From a checkpoint of a small transformer trained on Wikipedia: width 768, 6 heads of 128 (3 for keys and values).
Each number is 128 + 24 x the weight over its row's rms, rounded and kept within 0 to 255. Layers, rows and columns count from 0. The size above them is the row's rms in percent of the matrix's.

# layer 3 MLP gate, 1536x768, rms 0.0758, rows 1488-1494, columns 448-511
size [104 110  93  94  99 110  91]
[[109 132 140  55 152 103 111 155 106 121 121  90 147 117 145 117 159  92 154  92 163 147 115 168 141 115 144 116 116 133 179 106 135 143 167 163 151 108 138 183 108 109 108 122  94 112 153  90 131 150  96 161 117 172 123 144 119 132 100 139  85 113 117 120]
 [118 113 112 130 155  88 156 110 122 138 165 125 135 191 117 147 129 108 106  93 119 118 164 163 138 125 156  78 128 130 111 118 147 104 147  79 113 146 120 196 138 146  85 121 125  82  88 175 151 139 109 157 145 117 134 125 139 114 116 123 145 147  92 144]
 [168 104 177 138 132 152 139 145 135 128 146 159  86 143 158 163 149 136 112 159 108  92  99 147 172 159 162  78 114 150 122 185 144 132 133 171 126 125 117 112 153 159 122 129 122 147 165 129 123 131 155 107 163 112 163 156  98 133 145 125 133 155 166  76]
 [119 108 156 130 122 140 128 149  97 185 102 145 155 179 135 126 167 108 138 121 143 120 174 149 144 138 153 161 109  79  84 132 142 119 160 134 158 113 151 109 122 177 110 113 112 165 124 137 113 154 137 148 126 108 121 117 161 184 124 109  82 137 156 135]
 [117 155 111 111 102  99 114 169 155 181 109 127 156 141 134 173 135 150 127  79 161  95 136 143  87 119 160 150 116 159 134 138 128 135 165 124 182 124 143 131 139  96 108 129  69 128 114 114 178 101 129 155 144 129  89 114 121 107 131 163 139 144 139 150]
 [ 86 147  99 118 136 119 128 112 132 119 100 117 139 119  91 116  99 155 103 131 149 108 139 138 128  98 141 101  81 149  63 107 113 123 170 137 114 176 111 129 123 103 141 104 136 141 115 157 111 111 132 123 134 142 115  68 139 177 108 152 142 102 172 125]
 [136 137  96 133 133 133 132 139  95 161 117 105 143 102 147  68 159 101 114 119 110 108 107 139 125 109  97  90 137 124 124 100 147 127 177 131 130 130 130 129 138 110 101 149 128 133  98 134 158 111 112 139 160 166 113 152 115 118 108 106  97 119 135 159]]
# layer 3 MLP up, 1536x768, rms 0.0765, rows 1488-1494, columns 448-511
size [ 88 111  91  95  92 119  96]
[[140  95 119 179 120 125 122 116 122 127 133 140 108 136 119 121 103 151  81 127 127 132 139  87 128 124 114 135 149 102  83 122 114 113  70  99 109 130 143  93 165 108 132 131 183 125 131 144 103 151 142  86 125  74 127 127 131 163 165  90 154 108 143 124]
 [125 109 117 105 143 111 156  76 146 146 138 122 127 173 127 157 148 129 110 119 125 101 155 128 125 120 154  84 123 102  87 130 137  77 139 133 111 171 122 198 144 147  98 147 128 127 114 177 139 111 105 112 160 135 101 131 129 119 125 104 115 171 105 147]
 [ 80 168 102  83 158 115 121  80 167 138 105 103 150 146 129 150 109 172 144 100 150 148 130 142 126 108 114 129 137 134 153  98 115 135  95  96 186 120 161 198 100  81 156 131 102  96 119 136 108 157 142  94 115 142 129 143 182 143 171 176 117 136 145 130]
 [148 131 114 129 108 111 120 117 142  82 153 116  56  73 106 114  61 150 123 142 102 144  99 125 136 108 122  97 127 202 158 128  90 145  99 103 110 138  98 142 135 101 123 113 126 111 133 132 120  96 116 110 139 145 107  83  56 110 148 129 152 151  95 115]
 [140  79 132 158 114 149 149  76 112  50 164 115 152  92 157 109 155 159 110 128 117 130 180 124 150 114 126 136 124 101 131 129  97 121 105 147 137  96 109 134 168 156  86 124  92  96 119 135  80 110 132 140 112  87 124  83 110 144 129 146 131 121 107 100]
 [175 120 167 152 136 146 144 141 130  81  96 135 158 138 136 128 116 104 103 121 135 135  90 139 110 108 107 106 128 154  64  99 103 141 149 138 127 125 107 140 124 127 129 119 172 119 148 101  49 127  91 114 100 133 128 116 173 103 107  98 122 126 159 130]
 [110 113 132 145 143 125 133 113 159  93 122 110 108 177 115 159 135 150 149 167 133 147 127 123  91 151 176 148 140 141 142 134 108 116  53 133 118 108 109 126 120 135 151 112 160 122 136 100 125 139 101 156 118  83 153 122 164 147 157 139 175 146 123 133]]
# layer 3 MLP down (transposed), 1536x768, rms 0.0863, rows 1488-1494, columns 448-511
size [ 99 114  92  94  97 107 100]
[[138 150 137 119 147  71 111 123  75  91 162 166 175  97 102 149 153 101 144 143 150 138 107 181 127 153 154 132  81 144 106  85 134  86 157 144 124 122 113 147 112  96 141 121 104 146 126 100 142 148 146 179  95 150 112 121 128 133 122 149 121 144  93  92]
 [113 147 150 111 150 116 162 127 148 116 190  78 140 156  85 100 146 139 141 134 146 125 151 183 154 156  85 102 134 106  96 144 164 136 116 122 121 155 136 132 181 144  73  97  75  50 126 164 102 127 105 151 106 131 131  97 139 131 143 111 161 141 125 138]
 [115 102 143 145 145 137 124 134 114 142 165 138 141 110 123 160 120 110 115 170 146 160  75 123  94 103 118 121  91  86 148 121 139 136 130  84 128 145 145 121  86  74 150 138 129 115 142 124  94 135 135 150 104 127 125 129 181 153 118 129 107  88 151 104]
 [137 125 100 113 125 145 127 119 100 129 116 109  92 130 106 162  85 139 147 118 104  98 112  93 121 126 112 114 160 190 125  84 129 143 147 136 104 116 146 125 140 130 132 108 126 104 126 133  83 138 139  68  95 169 125 125 112 128 166 143 112 171 128  93]
 [100 123 103 162 132 112  97 103 126 106 114 178 138 127 139 109 125  94 163 102 158 135  94 188 114 124  61 125 147 153 127  97  99 120 129 128 134 185 118 130 136 158  83 142 120 138 111 146 125 143 114 150 122 146  97 110 111 140 101 137 109 121 133 183]
 [141 115 124 169 116 146 156 149  92 120  88 147 114 157 130 111  90 129 136 117 144 151 183 103 137 129 140  75 124 131 139 130 171  94 170 150 128 126 141 118 120 114 143 109 131 144  77 132 133  79  93 108 130 130  96 138 121 110  95 131 110 126 137  85]
 [162  99 111 152 142 148 133  88 114 134  95 162  96 164 102 159 129 151 151 158 158 145 140 141  93 107 141 134 136 120 122 161 165 136 112  92 130 107 174 101 109 159  75 147 171 134 157 149 108 134 111 116  83 129 153 135 116  93 155 124 150 125 166  98]]